Weights of a small GPT-style language model, trained from scratch on English Wikipedia.
Size: 18 layers, width 256, MLP 704 squared ReGLU, vocabulary 3399.
Architecture: RMSNorm before each block, rotary positions, local attention windows.
Training: a variant of Adam for these matrices, 319M tokens, 4867 steps.
Each number is 500 + 50 x the weight over the matrix's rms, rounded and kept within 0 to 999. Layers, rows and columns count from 0. Numbers have three digits each.

# q: layer 10 attention query, 256x256, rms 0.0928, rows 63,127,191,254-255, columns 0-127
# k: layer 10 attention key, 64x256, rms 0.0905, rows 62-63, columns 0-127
# v: layer 10 attention value, 64x256, rms 0.0932, rows 0-19, columns 0-127
# o: layer 10 attention output (transposed), 256x256, rms 0.129, rows 0-19,64-83,128-146,192-210, columns 0-127
q254:560518454623594454575471434605484406577466531501488505459487535511446380654490568449591380547522559435488396506457443489520523458383487496453442533470512448445518449404453542505389424510518470440451459542526500442572484439521466652489627530488540477521555599561457462519472476528503569507457454620552481538389530469587552519640526427505484531409467630530575397563585522502530542467438
k62:500521445588634470567455452602475430622514483522501508425502548518453407650547544491559487580535591438464457506494424444574525485423461447509435520491522470420555482431430579559382441533548478420435512565522485472523513402481457584467619554481549437461452597529416422525515440629501556468419405593534537560471542443535576536561471383498483546469440543518537400553565533484485509538469
q63:517573555472490498479595448514553521525510426602430526464466553405485493487531499473514616489520489568544478512416467481532487467454522461387393584429471488516522449502555482508518481529432477447482565519487487432546443551486392543432469525442476601465429437465563554455480474558517472452437492520379511502459633487518414463438561465593453497483588467507523530486523408491399561505479
q127:499545570496520500470570422464555525575527433475467477467484539466482468553553526525562588475377485482532492469473472463497540490486471479488416506523448443402525421529503516493474436487392468425534641537502497495483454475455416530420372562454486609515456458483418509471512417526515432488445435481458449525437598468546480460409586471514493531451513546542547506561549486450429587520477
q191:500492509555509523538550454517525520609515476482450575426506440463439450553469553569528529440458442427515427456431565449530424545452514460474457492498440520523589428495519432508422451477480469539522536543492482543529476530509424434531402507519466591470437498469581555560382411493474454480513475500399438516474586548533429516425520484478447487477507578495457536540611552526494501447503
q255:516548530518473518474583420465553519553500447503472463416436541515435465539442571490504627494458463418517468436456475473472528544398470485471450535487446504462526413455527437478522455475434435471511619557488492495484463539520446492450373570499479611494432471555474555487419506470435533490517429432412509453472540470526463485468532486561473549491539525520529495533630540480455553554490
k63:530527547498495513509587437466565519541496418509387435472500469486479448584509581499542645469383464499531498415532513485491560527475482432468413522450468442438442425483538534504483462462459441437496638558544445520516490530506394527463342576452458638514403455538422536493461457479463471509451456474505410517464589458528429447429595449590497577462596577559530530523617510480477583531520
v0:507474513564548481554457554502423541533476544487460501497534522505445544452543478414433698532522555533497520517569505465503490551429495431453517471418543494525567398525497550410551503522489508506520529497487509483579508433516633475539393489521549476597403490533407447491508492455449431521547497597506465519536496446438543480535490516529545392542466512448382488504505503550513491526493
o0:481471549586553455586458584493446590454465544518465414574585480485450633434502476401428597591374579618494616592576471444506474557520410537484534549485563423463511386416438513388533471472540467518550496494484488533584457442556593472528360453484494451580539480542483445458499564507397460513569432551577568564518501520429579442522540450404607536544457517456436448495572445470521502514568
o64:511463537573590509596491541477456546494503469516481500558530602495427508441524475454427571570429592579482580562583452440544450543531401485485578531406547504525528399467489516460523464518505501445520491522471493509600420487541528562517407480472505476550497521486479511464520525439496512487578501562593545542517511561432554489496540480395574510595375548479428502527489409499552520439485
o128:471564477375514488421566592460452427558535503480551485575442559510571496528500539541482506567504578495553517565416511590576576467545494563513559456537525591579559464451484505452489526586480616432500537535375583571536471499570430510551461543463494434486505506390500584484442505563465467472593466564515519473543503563516519509549525462565479470507449483449567515416499430536420414494450
o192:448569572504573521533550572532515586530512470503449505517433551427392433462530474479405521525416496566536577502600445479565497519580401497462571537415521508511517475463517469506495451494528526466455466462451450522533391518595520516542469514490458543473564426571517540530506447484545454481465502537552466521499547494460541493562545457481593596563442529425435466519464410451530518482520
v1:478427568514548530533572536547445461557523396468549470445509490505484372461516450492544487502509495432540472491517555526513586399534475439513507448488548478488517444431607483585467479494495510543454459481520483451561518501444448546483492458522499463431446575501542460497415456462509419465475547560460507498450537467536488623523522513487534422537437483503490462611456524523402462491433
o1:363505489472462420504503481514516510450475542504491496422455543558547496528546570507540463487394459529500477540457488482526559518474580520482513447456553499591598511491469566508518565352363541468538491413495507482492496454464478511536525574476500442505512454504483492474530533506459468579553554471490597526459461533538443476410451482544542347549536517553488505458574586484432549461502
o65:606493461514550473490464535487470527442435444496581528394496522497486547431445444567497458528552533441482477485471526508440477463504513520595577454477435489500464516471441446464470603409431420489461537554513574451503551411490536568477490540532563452487484526505522471589578518515475480487513502496506519528479515477465473451504465542545388537607527471449507561512583607342475467502515
o129:464510533429487513516538484431516527511560482476487466514418506535505476527466521557468547545557427510462470398514540470512426440480539483556387416498506440575551501540497446579474468483525535369509558500560510540444473469524536524533422565513431453517498515473463538432472438535484447480549569471473546511443510496501460450409457491449448524552492444385472481539503453384495506535480
o193:440509473447476584596517521362532582477461430515461467562524375468542377486441584483526471479489534458500588455515482463548490558480538574465502499360446489552527511498495464508570584470432449337548499486411516548491429462512524530445483516562425536522529440528505536561508439471555541498530548473442505526484563458472566501586414512458406509525366453540478571469555528551562494578329
v2:423527544443526492511411454436464585618480515499496500457378509459494555486492476525454519434517531586537494500483470538516434456532482488521503485552444528512393518464561408516502488483606506460517533554498438584457544439513481525520545523574550524492532438551552544387466492556386529531603445590486489470512501406529603470452449493510456505494438504488536498460440523453476559459562
o2:546469469482497461417467449403491483544553461524443501610567434491564458507475475482499461416535607474546502431440536421589435538543479597533571490506538466499535478495408575440453484466473491549500445479596605532592447415447458560517521511516391547505383553447489574549512534572487524509520462514590463558618571512461518512437439478425546529441532410524496470453540461504443497533414
o66:559424525481512474523568455469473510509526439439453540597500467452557505436532490468420588455457548553537466395536532483495540457435504445486430580497511496530480503453606545495551416465437522532497417510472525499552429448468479468480465563421463532441466467475516520484519547503447477503531455532487532519544494494379495491414530461527519463443472562481514554482541515407452565524454
o130:465460488430522378439521402476543483617490519472459529589464513452627477451488501503402535522539468555606455497425547535555524516434583485453479533493529553464476512479540533469528432446461548496485413466392542482510504530465476483448571465503425583449378506514498430561567496511445576466516591638529488513566477509451489533534499481452564472462460547490523592431517496537457464454457
o194:509435458441545490491493471500478447651473475477441506520506528469524479478491494551424515390595540466559497504427532513417499505459538516424391440509501546407511512516556419444558372488461520419519399488448504499519481472403462472474463400441420605503442498487484510477566503562465474399507597607513448571583469482413399531544498523584494504399470475527521485431526503479465460572448
v3:600495502513489487465622583466455520509416562461460523517502374436415467613500536544463441446483503581514496467438538544355481561418469582489456513527462469596456475466398429469490547521421503406545457565493456553503426498500481466452447506638529487503483533494522547485481514570409582473604488580522519482517486538490575545499537458481507441446501509448481414493578507529468524397495
o3:523466536507520529514484451541462503472476526445476498524543562498516580488468477419579480480376556559546464493533538505420455434469417504504542457575530495463493512506562528526512492421467523582529512484522548583430543525543538535495476461453538429535458531502469498452548524544460446493534498525460571499499455479449664481501568434528525463459614472495528472552506494503510523562529
o67:493472522540547528467460457512504534452492543477478448514460516533581594559488454491598499454451414527465482481532564444509500440497545430519454517632503459421511555585472555450529563607423500604563494500550542549361531438498467500453604525441539492566462443516482519476461538567452490419545457474354562570473586494514641488534491512593454535465572476509543585533460590524440483599546
o131:428536355567554464556507498456471494595542476481525499498460452556544526467507526498547482476528512505426549524470452450541526486616580471508510453437478493450515477517456498521523604535477473528557431528517497547490396450464461465456466599523483484560496442526423522391490498518398507459450497448483500478527497508466548435589473547495576447530437544490450555537559574565588560501538
o195:494454544567459521505505458532495568531522498468549586465472470436435557527401479524534481493432448565563501398552550465571437475571462483475528455533535481405485434527543440485629442471518438534492533613507509541515478567473463471435507479462470573486494411492514583525444493608466450459508545484415565473506547375510551569598507461519536463425498542451500574505575518512533581541458
v4:647487501543442592525493508534410469575449441525550479580517475428422432512503509539484473436469483509547494548504561469458559518457590505437569558482545551597413448520469504562519467436523473506544547493462625417489440534488380577395427492527527514516459416378504543478418543527498521477556558561460485498550516497467562518581432563507429484466523557508484498473499488521464447477423
o4:534534441466485395503510488456539475505409503541500506524532484471451460460496428472568491526464517506444527513426496468517468465475593515454489480488566510494533419524478560595601434442527524383523422471504536537545477456484453462495475448562498518449557563474425519366537462551554513430535491542494515513483533514496559492449521454415566462451534549533547555451478470510560409511506
o68:502552446587507492502455498544486427491525502472539496573448472469506535507422456567485534423429467557495507506438570460422491594519588488405522562493441528547551513498457543537470464435420473388533536472487504514427438501491480458470493572500474492459455544434476510432499505439481590429558469484412422469591594506431530508440491450458527475516603375437434525487485537497559452416531
o132:517461466519437490537517523528547494503516538493527496507491500498502413556476425488594389502467467418535513488512529403552609474638471493483450443572541430505480441672478554601532530550539555493460462394570532555436492471450524523483424576498443604484484470455449528449508501474506449457575528586543403527431497536505467540488491416474544593378568430507502407527583437433483579567517
o196:571549543439429461551528427531548518455545498464468455465464438507473490444534438449606473497487533508469468511491522450536587568534513469429454522516530459455498481495440543526516494506497461392436510477524505528516456544489469502468523484474479493511545506463453529431525437493508577491502445565514467551486589507392540482427539450399598463364565400506463577524442447535579477468576
v5:550568516522546551486381557495479542424552479525476463641555489449508541509621482461537443561476526525438423552517374484527473514472531479475510462560522526576501505485529485499447537474498526531486529530489505499480492512475454505480573519467606464495453490475454462495462552487492487606516486485444565480396429517534571484420437601468518564480494419495489538459429587508526494470537
o5:494477548485497461543529464426377435487611459434522537556454492497490464427495484518495482512503562495447512470521447599555470501490418518496589474496596468507518518501531489509502553568546546434439463453533482476454477432513511530488474406464444553594520478468505552492626526471403498509505479515542532503589507540546522443487488452409434482520444437574464494475611487606528540548474
o69:555541574466423561484539495463503468481503543422557530507431508395503453555413543514499411436469561495456436397536496492566540532489489514449568551559580427471508453512443500417430500369428518631520569452591538563487473521483540486458484623391458590528479428524463514484513498519440420568539488562519554444511453557496526507505452365489517469523496470458470508531556520499484583546500
o133:431532535522511481541534459526486502522541465440508497469467473492531457448484464543571473434456491554515480410557495455509498456531449533473515455551508466465524423616456472496480440514498506571501560415554436496505500552483475569428430546500456642500522494556444561478502485492479532463425500512446457535479473500442520490552506464482518518517544507483445459575513558510493529506453
o197:582533474499466480529467451538510398506529528482577509534466495476529474560428472510528462424487525452502375409567433492582546496507513402516507525498543433484479516545450528411451547442487474573530609465526480568493518448443495509483488526390474601478511522477475499458547494547548500582489557537587480506548395505495540474505491440530477456433591502505471550602532455529515529592561
v6:451511481376438540436526622474507459539461474514490542504460515524426456531521544604446535497454428449496547482501633532523518445482519460459491509437586548559450543501552502391528415460423478461549424506470670415505505518449532565481471489489435532449412417450548579510517563476609520544500535500609496530450440492496475468516534526586494516543557551581371458443517440463481522557402
o6:447543542398527429442498484436494534507543626500431455557503461453448503502517458564449509534404571425575518493499534480502471458534572433453490470429513390502468472533457561453505504459500493460469536500418452412499565489502571531455496466507408512486533542469514532481509493527523474526495517599456506456463423549448543473426497477529513472547478488386463520484484509558492493522498
o70:467552558463556388489494526404507498494585553475482430547490421526448473448472538528467482532461534535458531462534542498535543465512569432484473528423585486553592626516548509608496386452508472369468431570417504486570510434440464498513428462486474509464508555472456526392526503497522550453534564559515572484508450539491419370415580468510546441595492505484472475451462461516540508399548
o134:329479500402533375616529567444411451632537564423442426496410483545445548414536486469447472566437462416472544450412438512515405413526560477553497513413514385446509523463470604529526536434599566566454466516436516545431597455461482546515520488562536504478491565457475670415467477441600538472478524518561484415529382529546520402478486500452523481439463576449409439576545455591443562531505
o198:420536555376487466497520481455491498528600550504352428506480462518474528399436505500461453459413558485509584488494553445504451479466556516521544542476480399538557551576448524508452477552585504541483522552530441534462547467472543559456500469497527507499467555412450614460519498537486596487569464573495440406502502484546502410432511573430546521536536493453395497492430452566531584537499
v7:519491516473613418531434487516449473499508472454517523508476550509428471489417524384425584501432561544466509526474487407477455510552448573469462517553536484479463463583503461445486542520485529557489520530572455470527477529484534518517493478354469522557473484461485519509480546603480461555493435530519540423485460481435576484527379518579519542471488511452471508483383488525442467457501
o7:486495554526580493534432549414474486455405461513465551552535466540467513509474503422491498488323525623444483633457478492561417487498411505514549511537486457548462404547441509408512524382447489504535516524543505499523536459531577455492508457491492369539361521504526506495529533512497520532483501503428471548503535510551535510485414481529520621582456497575509479465469566527460502460501
o71:463536501555600496529463496462513531478493435490433516530468473464510519500476529474505525509342489574447508559504479476538503493542468511439538464537439439521506415559427548553483480397404483530573476499582496565490448499530579479453507496496470434507406523526542495539558496502498569484450558461503469499549572552541498530507430477446490559574476458487461531469464602432407459476584
o135:532506524373474505537469520466512425519471472512489509566469406501491503525522558471519454461544553522464524533481477537498521482485616553522454546564491580536429521577561516435437433554475369552535460587441576553533537378451517461517485605427365562456442424540445547465485528546506485521458489575533503543438553539456515436448398498547531614474361496412498506415526525463528548553514
o199:532533576478594490543481446532556434469543454559450569504483505513507555494555457426534473475460562530478463560520496473527502538560419559447516499544443412519447392599542511531427458478473473480557500559595489493551543465494583500419497464433460546445357536469527527514525525583503485538498610492492431499516549531533530557400436371427445563450569438535589517425463531513410520465588
v8:483569509430492503500518493516518528486499576527424588502523489436529510554517508577438507455515523481555492523564457475434470528520447549560486543501555497567466455543384450436503485474543550570483531521528477551537476495529474565607458473417478505514508501566586455443452542567519532546468538513516499493505454395480585534537574470539485454450547524422512457508458386563436460402477
o8:582529494515526577386541443555468531494447570410486512495472531493535470531435480420528482445447441544440454474535542484543477512530500502486484490536465499463459436579442448511492403375566476604464547429475521560517460535539465564551531481430438503483472508445529460500449478472535450545491457532476570552476585560520550457393552383499542528470597555475629457533435513481505435526527
o72:592504546474562476501573410499531543422512562469434465528471483532551442516622544397491486469487466578413444537498539483563521450574500460513531499489420533464461468505495539517564449485512526543431568481480509491621558501398523530418585494459390399475436420474515484479452525411492511546508509536560500608447568538458485450451493408469478535459513526550545532504497495503491484499537
o136:529443465577517504443496389431436503405364538499481418490527463549487434444587553448555448455517461514447527502454540482449508495478635466552506503466449589385509495504481524461537495485577467542460547536542501512586485451477501495455519590515536443496437557443480543480507555460488532539519483443550505521470445503548482436432414464441406497490423586610455403429489486451531502489577
o200:479457521485485527477620415562532531460481566482366486484538431602583524533415558478542472444547488575423541419517539510489524509543521499521509537494542550386503484503483423490597523464572455530449518516557396465482464453517436521537531533477436430497455457397515594463498517480472476478455439519534447481539531474544516433432535480520481589466507499538502569509521502585503478481486
v9:597447549519546504461513499408428566407561499474509513514427593473555526539458502430467516495477517515409466475522543531478424489486526649468505490480482542568392439557488457432542566511509514529455511549483525555530490448568424454503468522434514513530507446468534495488447566600604525535401554536429428455507490471499471495572428534605527532510596520504475518532386549488532447520459
o9:554476471520546493592478517521454420500544505498529536478533462499517505528537436496403543549560615590500562511542377387494496533531460587479532550377501385576565541491451441565479471514468557478512508486513524444498421458548466542510461507499478487522504431487446490501539500489511467459494534588424527527617574502493547476398479475469553528567516426464514452462477452446447409556585
o73:472509494457557478525561503499510542509492555495421518438523432453522559525445495526514431466477518518556517499489457403462544536590471568441576537412546376528541434530403499574563443475370481420509465479531428468454318518540576505507493568530440515552514446486493569482541514434496569412492518492458449522604527565465481462477521449431502404557535483467454561454472571488499491487540
o137:528508492497539466475464501456480500500480522519501455466529374572548530468450444533527470484507489502526565511466456445456505492581672495563521503477488527484523506531504526521468479517470416545575452460473553509499435445511485493490444664486539511510499454502466494557461515486488604520418473452453504510552501486562455422458483517487524491531468550470501497556514616537496453523572
o201:529513466482542526499492487561555428602453547476476527455515537463509520572491399419533436462508577457527472505436459503478454454532458585500520584497495471513452459604337517465508461401474478479576588442519371443488486497477571531456456514502468541470533536462452568404596487519582566484545533538530424527518514572482475597459519456525500494472573526524466490530438559543540507577593
v10:525471574438556447552537518541482457515579445488585443501599462488442398381493404487503472482494399476480443528522485374494592419530436452513516496531589458555455535562589505523611461490448530502504391574459561454538508488516432522511467522555510461525483500442540402477453467407521449404456485495505573487462518534476473530459530478577476501553470526499536409554517531616390534501496
o10:468429513553523492514515596588484533485460405511514442542458590439526473440502492507472504480433415532505481503517519475500468495567525476441506518467481574591501481496545607510527444291448536487534535541436476569559480489530485547548546463508497408510493561517584558431492458526489495478464504466556520521445446474457488464464461507555513458501505454539497497605550521526496592516499
o74:512494503478507468475513496509562507449454570524510449512535543554505457490408531538467515500471498427501587516519551522475452530489572511493535530466506551530458520523548486468499506529401459398566472476495458494384477479479548613494482415475559559446500501466508489531536491471624477462456524502518519438432483463527456409535482474630473559503510530549576524498478503415508488523541
o138:499464488447602511556543462472585590415451486535479397584565501485503468541461551516549467522476421466464427448519527449480438495462512521535504504478505555551557506509573553629503446415466466400517501474523505497473482471484579592481447531466560384469536556399506536425413436466500402531475546413443517455419480556501418470527503455551420488567482534553565453502565436340491594550489
o202:438519536538521480485552559497534555481489511520543395500492397464431460524435600551616455613459361456432506394588524410491588574531507496443501489481533509468525537518551521582475576435493504453467516503510506492525517444531593516497446534521541471499545501410615459457444376451612446535542531479430480468421477517504594446506464480636400540577428519565529452521526549418506637514489
v11:501523475495510435521592451466476444496515514353510560437429561446526507509494529487456545545486525533452528432522570499422475569608537555470449548531506469451441508548519550414459433526533487476454507503551550540493532486453443632546430529525396491530542477564496533563576445629598516494473422523538454496469456492491534492528507461480579501489450560437484472470408390418549492441473
o11:654533525475485464449511443456543538476458529503508567533543463569526532584488595481588493436415570474494409505500543497577426516453519533544521399557494471495534462557505464480419527573569498595509500603537522404490532553504512510445494472412515466484523500499387528479395494533502429505585450503458539552466532449489494500500459483491419462391540469511631440540461516512512513591545
o75:451550482540558487489576476512553564580549409578459495554524511597452490493594507422521515581446440509503490485512441500451451400573436473502477387430453475510552463569486511552566546583553532519436504531509433428529421563570515543464505390565477404536590473454541543511492410460537474466397508504508534514461539447543491501473545505412441549492552488553537464489489461568465451463484
o139:500561461519508577486454529502408487485411471527495500509567559461476492520529522432481464535456595510440479580482556557508416542543539479424475536411486598560502457475536621475464518515586562509457490551542550519532485509442556484468589419610667412586411484574554431576538459500515568591443565482430512463491534395571451580502458571493504472520483481575519481474511532508490447488523
o203:420550421545541510458516482461482525549514391521475485540527551592529541488538469455510463544418503551533510531437499500454378445569457513533465438486414482545535448628410496534551561553507557565486485538572481457471419529534493499461438419501540451514493508405472555494506439509520503435483535498430478516473479416575444479470525544512393600562595476569507446535563540534431437497595
v12:479535471492529516550640476500501482529478464453542513429484522469565542501442556511472536533532534443507491521577490544519578444577589446494489541454483480492483526511541584485518411507492435477465487488586543473510506438379588510503483557486446451495390515462495526484606481472527491492490479544541421565512500519528466474531522475600505490560555528518405500510567445452450525555542
o12:557476563440488437554503507397541486498481507519425508553479423524517493565448536539548485462540433421503480551473504520552488499468579496507493502486483473466531543513476509478486574723502503450546454535477534472514523476461505463567538530527459529426581542492473605512426495437500527538593498511510501487446431511409513481531511504448408471543443599458517466514505462509533574553470
o76:570370486499506442528514456536457453531504392538495498455533451615512403424490467483549503469595525416553466483383499527529521491479475517542536444431481518438604555447487451520501548680551468456463502577405435361502519501460504491538533466543501527461575507449530575485461488387455525517489481581541517466387456468408514477561535481385477477521435573563462477558513429576549555428496
o140:558448494469528524483427536506462504477427477516451522501546509475498504508503516514465516531556484499434483606466530509498444490483535481527568537494500533526431540424494493486475532598578581419474499546476497499499500508471502436598542423493558385522430502498542381495473530503503525581532523480473497477480501512512510563512473524521478549527511545505542500571480382559419454526525
o204:464442577485473526512530515450478475484489457578419547509514456551504457491429459547495470456572498542515461649469510453496392551503450493512505471477477503523496526511427437548555578631513541501485459533445480487477404505555472388620512425457530459517473505405531552507454501498507536546567485591490469475400536503465473480528467483451461539549467526492507543576512428553483410443475
v13:587492519569445525473456481527537441524475451482537503482425503600483635497538440442474526473481439494581517572547408482489501419509520500565489485513510528573441560454556378589511424459409420468570388557428502506568477542571527496460456540514523545474569447580531456453528523487438479502534505547491503442519536526514524492465565517497456580410465532516529572448533498557500516437643
o13:537543575439487475493502504386520491452393531485465479580492418416539511492546479474469536455582510474512514490565449489437497416511572464570463517544517521487464500523588471478586462538416464486511485480500603484517527497442422550491490444489467641486505471553553481492507578547524358471574492488504520558437450580436574517406522548547548450408473595567557511419495465568394548548546
o77:531441542443547447495403529490447448498523422527496524458535515427579536428524473482429571509502455514437541486569503424505505450524463457533473534470528537490509515529513417468472425415422568420543479367510646443532501403424461467525523453449465525571495521498536426516558489578434452458503552463383502620584523590452600481458610477443567455574526533441554505413436591454469452466477
o141:428487555451436396573562458456531562526534480505483553493434468489501489421644623561460563482413397510490514469498511553474553553497577554416430473499534507471488519553486555531511474547431540487405462492408567531576493473512420519415548493517411530511511413521557488585465473495475503434512541542448604488500527494377487490464500472496435505482473589618469520454438447510522449486405
o205:422493515488459456541524550497415468512497439434471472557479492438485531518607520451489455511540477470469513511436503499481569428526535473468505522486473566571491557485492484430390536522498533408541538467472558441435613451417459571427523454565439566502504428420476548499460589539488460548501576452441452573578427556463504567487514513507542440513616479501485445456443472497458571452555
v14:451413520498531543475530573486447382528512439419531469462436519516479438407523447529490506480491483381519530472533558387478447396547470440459493463520534497485551461474542479572492435471494523576478544500455582454530491542477425517507450407506544492573456494502579482596428455459463441436562514516555568476475565531502546540490578480556529503492390551487490474539445562520413438514408
o14:471447510573506506514485490488490486531377471498515528500474544514536423506480448522499493524381461495442409528479508503461498469468490519502519469484523460512538454478448476525557480241483446452544516538512513504519533495486469473536550456616529417515457523542508517504483505483444531476495525446495534511504461491486472557458466469479507442498459539529505514551473486492486525506495
o78:478464509531563494500472526483503547443465499537454463466496570486472442490490455535429501525401447474530522522432526460496476484516437494517588473531507459501469455448469468531471509292514505522464534471529475465516584458446531500463512413530548453481478520508594515519494507447489491497507526469504483483561448465465487507532492506470505552545514485502497484542476463507463439495497
o142:455463543537530487535525471446541537512419533558536500467436569483522466490465470554478531528382496521474470464510534468531443417468525514494552459551563473458500493445441531647541486293439496462526449478568525495540580480520552456539505397498464485529547493461580523425442485485479449495535565549482564492523409468468459551432476483456508440536452508507514512522478508431383522496469
o206:613475460606534494526434522430460461490457455567522446517540551532452449540469481512493519494363525466475429549457496446559487497523474510497539416478479516503525459479487509575461462394459520435461517442537521513545560452437547442480499395554544356544511583468550499491555484486541472478518551479500460533501436456423479506495457518419462504591473467507516507595465529454458531428525
v15:563480446477482507511578451505506507590446434412511512434511509491560565520426498500474490495522530497490485493562488596536471455466528488497556496452503462549513528435506499438528532493463440519495423531482443520528482468499491528521494522603447499476468459549545500512554532486520483555543561511521591498438454554507503456466485480426562505513560580529501510480561561559486507498551
o15:545459452468521460514518449471562505533487490458480479497526460603542504562505516514506508471651469485396464455530500496534430521490527531500561524493449440525505568465436517478489578542480578533564455496525509513503497496525461503539524631501477573498565515471517544484451526481570529458531456530480566524430424503558478451492452513538557602509515624486458388544493459549453508481521
o79:490431457425506415488499443443516476546493457495474486433537480621517469480569490491432575502676414525515524455440478515529516448495542547525514550486477459448588558448525477479501544570385532515545418511440516440526456519538447505556506624544481688529608471459484564529537516501564530421493499503478527506457451503530507474538481512479536571499464567517446450396491523534449476429439
o143:404438511535494506510502488446528579532493437543436535499509495535492441427541557532426520520492441537417515514494511492475392487479537542497497473497514526477534552522402586516484577503504541461461518547454545538585416539551500488498521533586552491555449498528524487550549572467555578433523607499459548498534480483562488511501440568561509516516493633513494446510480469484453512446526
o207:480425521450489435448566491457540542542515547513431610436491515571502464514483552520399469488554441575516498536502552508527461513487553524492555484503568485509562529450456513548528535495421520540468469468522526555521444541534411445586497519525467578471509498446465578544486522574527466531536586534545550549493476444573443555519435418527555535436499563473470490497475481522415428447454
v16:512476474459524615561546586585422528532449412530520565485469533446473536495460461463513436523538455418499548505534522443426592505525449525422528517447483480478479499538499480525515536497463430545516514478607526412448531440411576394529415493469469492460458639412485475549469626530433466503516453520543447549439433480535509504463497495485564500539567484586495390444568509539380441508489
o16:538509467500521510556504408573440532410471520497443519472512441598422434572501511509474420473498537507492495525570522455430546558459468551495499458428474432518507396489503471445396497475565382602457511506435472523638514526518495587502464524458523475490497514505507519426451524598430530454430501451422538470459496561565485516426462405471482587498565613496489487519585382453517451418515
o80:474470470448433467510465505518422460558518467464536480485430458546606421507529411503579406499530546434453411477495529545607638455582503512503617499494502470528516567492436412437495567529582422429583529412473417398544525461434437589429478571474573549445514508497445534433444527548444495519448522497427504618500479441468449435455486509528494498497468509524478457524538478471596513596552
o144:463571460526484530441471514484452359411518507481572422544521481566465444540457470430470403439514437554553535495554490462472539502602541578585554516485494483560499566490410471557532535506531478561503478474487476518497389550542505544630422532495519487524467536466448661417424579467491569548552521466501542440496457489598499395508493511506583526496488512498495459488440440440500483530630
o208:551478541473439516494373505486521422380517534535485415497484415534441417500505540481461303392455532496507513541497565440533464523533562564532528512486536513509418489445450464556518519568500454546553460588503559549527440506506515493590518501441537542485443478490466588417465562513460612430558518442525497443417558504536511444580475418541428587438471525459472524504438470534569464463531
v17:552525459469465481653452474521447502510401583519359536594431487478572530553435558573449438575488481534514481546409435527447538485488546494533507519441459395482482495504445554493526447481531450478489398512492452520479519521548585521469500598470365537456439583448523499482511551511470525552552517521502477554536415410529417413481426539458495538563486509527438455466601533488519520500551
o17:584556503442437440545555454586601433428555541477540550483483487550454546471505562513470550511507463551504468413561422529509458569477492513442490492580493459539505487565544553410465553579544459546464452528487544580518454540562519546504504563467498485518515543445481509466557460509531490493516470584464498457536523476433520458480496395495490470480477511437499544506550488447570564509563
o81:481482466420442470483416478508511416426502524470430503535522456610489480421502556518487522459548540449451544480519514516437624448502632484469519559468494547451615512511567481514424495602531516510499527555452546412537531522439513485541467547500482538471557537500425576511530526470455531500508557612572560477500498463450530494485540483515503403478376508550507537500506514571512520520521
o145:431466511478427516518419461508432479417516492453512534499544424572516441394485612513553538374428566394408675501595554540484554530437592495533541553494516627460373504570436473382504468525570566526503573515522545559570459458477468509551516400508490500447462452601472554532489464465443526522454499437502543514515442442566492539576432540505529451532490620572430571527528436546565467497513
o209:530452546453425363440513475603424395427504533439513511497507466552524452454450494550499541418555517431418530489588532516464470505463583513453515594541548586513562530502556478451500437616553526550454556516482542458566511494496428459565506444480515519455502500461343535468450491572504491447513484532503555370507529542519526506527462496541517494453439524524518553539485498518573431466445
v18:550417420524569535516597547544437435515535489419403515444520493493481456611485491504532435516482497538491488491468608448462457459456567547479443541528554503633533510589472451438532534501475515437509526511593506451536471567434393488465517464505504471487465474421516495598402518533529436589502566517627512473524434556495450446524491545480558452486526495462465486514468460433415388522421
o18:550579474469449457535526463500533511507490577471553507465504557538452538557489519446511520551539555481516530571533521546462535466435529403514431555461497515504524496555542559446498522596470456595484511505501534517517555461530588418471430583473532602426552535456459517500590519458539530504582523503418479480471472452525439474506514494412484477437539449484477508525511464505548502494452
o82:477449495524550496476467517559456498531454603413571484453520522510500537527474501488582482525417516498425528494436534417539497537503516538531605474592517464462506472536361562363411520544392539529547551493612447510446573455437612546543564506514536401533434520487456471485504491440531537501430451528427535561505577474552531552487475517458424474541516466548486514583445576505451416458564
o146:564545498521428507583542526440497455504494546407607436563441523539386510570585492446544515520518532460515488528443473501499473480531489514563433426543408499512597488524615578493428576546518456605475553513531438549460600433514661434432460536453561425514480501503466498473556613485496509525556475543501516490429538450510520488502433462329488474537557423600489458560501571529471578529548
o210:487425513545535509541508506468530595512543570474521495501499492509477515567478522513539477537415452460525441476424500421489465518497485553474568514537494442464487434522416591478409514560471520603516636483601458519474579504478617506466531488516527405572434510436498496505537486448523574509554510519414567503505536408500580540538461507390426562492545462515492492623402485518461453473482
v19:560454447479498494575369487463540497493587411491597449492479513570463475480560438434489527552524432462540514508550495530530576507523455552456600452506571497462459521552495547598482406510505540607519486481492550380451548485510445531492485472485503447574479464495471510548528519539612491529426592496480473546463559457439649448474455507607470493431472510577453549396552500402467510524524
o19:528481485553556531494406508477477499421542487561498488531550413463428463463603451469436553523552547481572525531428417466496448448545473504510482436502465513478501442438533472578531460576545561513479465528463487466501517512521530509483474399555564460531577489481502432472476462504382556472491472480503535433510536483451532554476423516415533537478416435480537452496448505506545449491548
o83:563522452569528550539480618482478447542530447472575453482576539543369493462528462435445516587603445618482530497499506528548458487375533506439464542542494576563531532444548484446483513487606532455485498470466507467510438465475564518527507453461536448408420511516476462439563528483409533447574508495529482481464504539555422436426478625480592503582514495501518396533511542480564408469580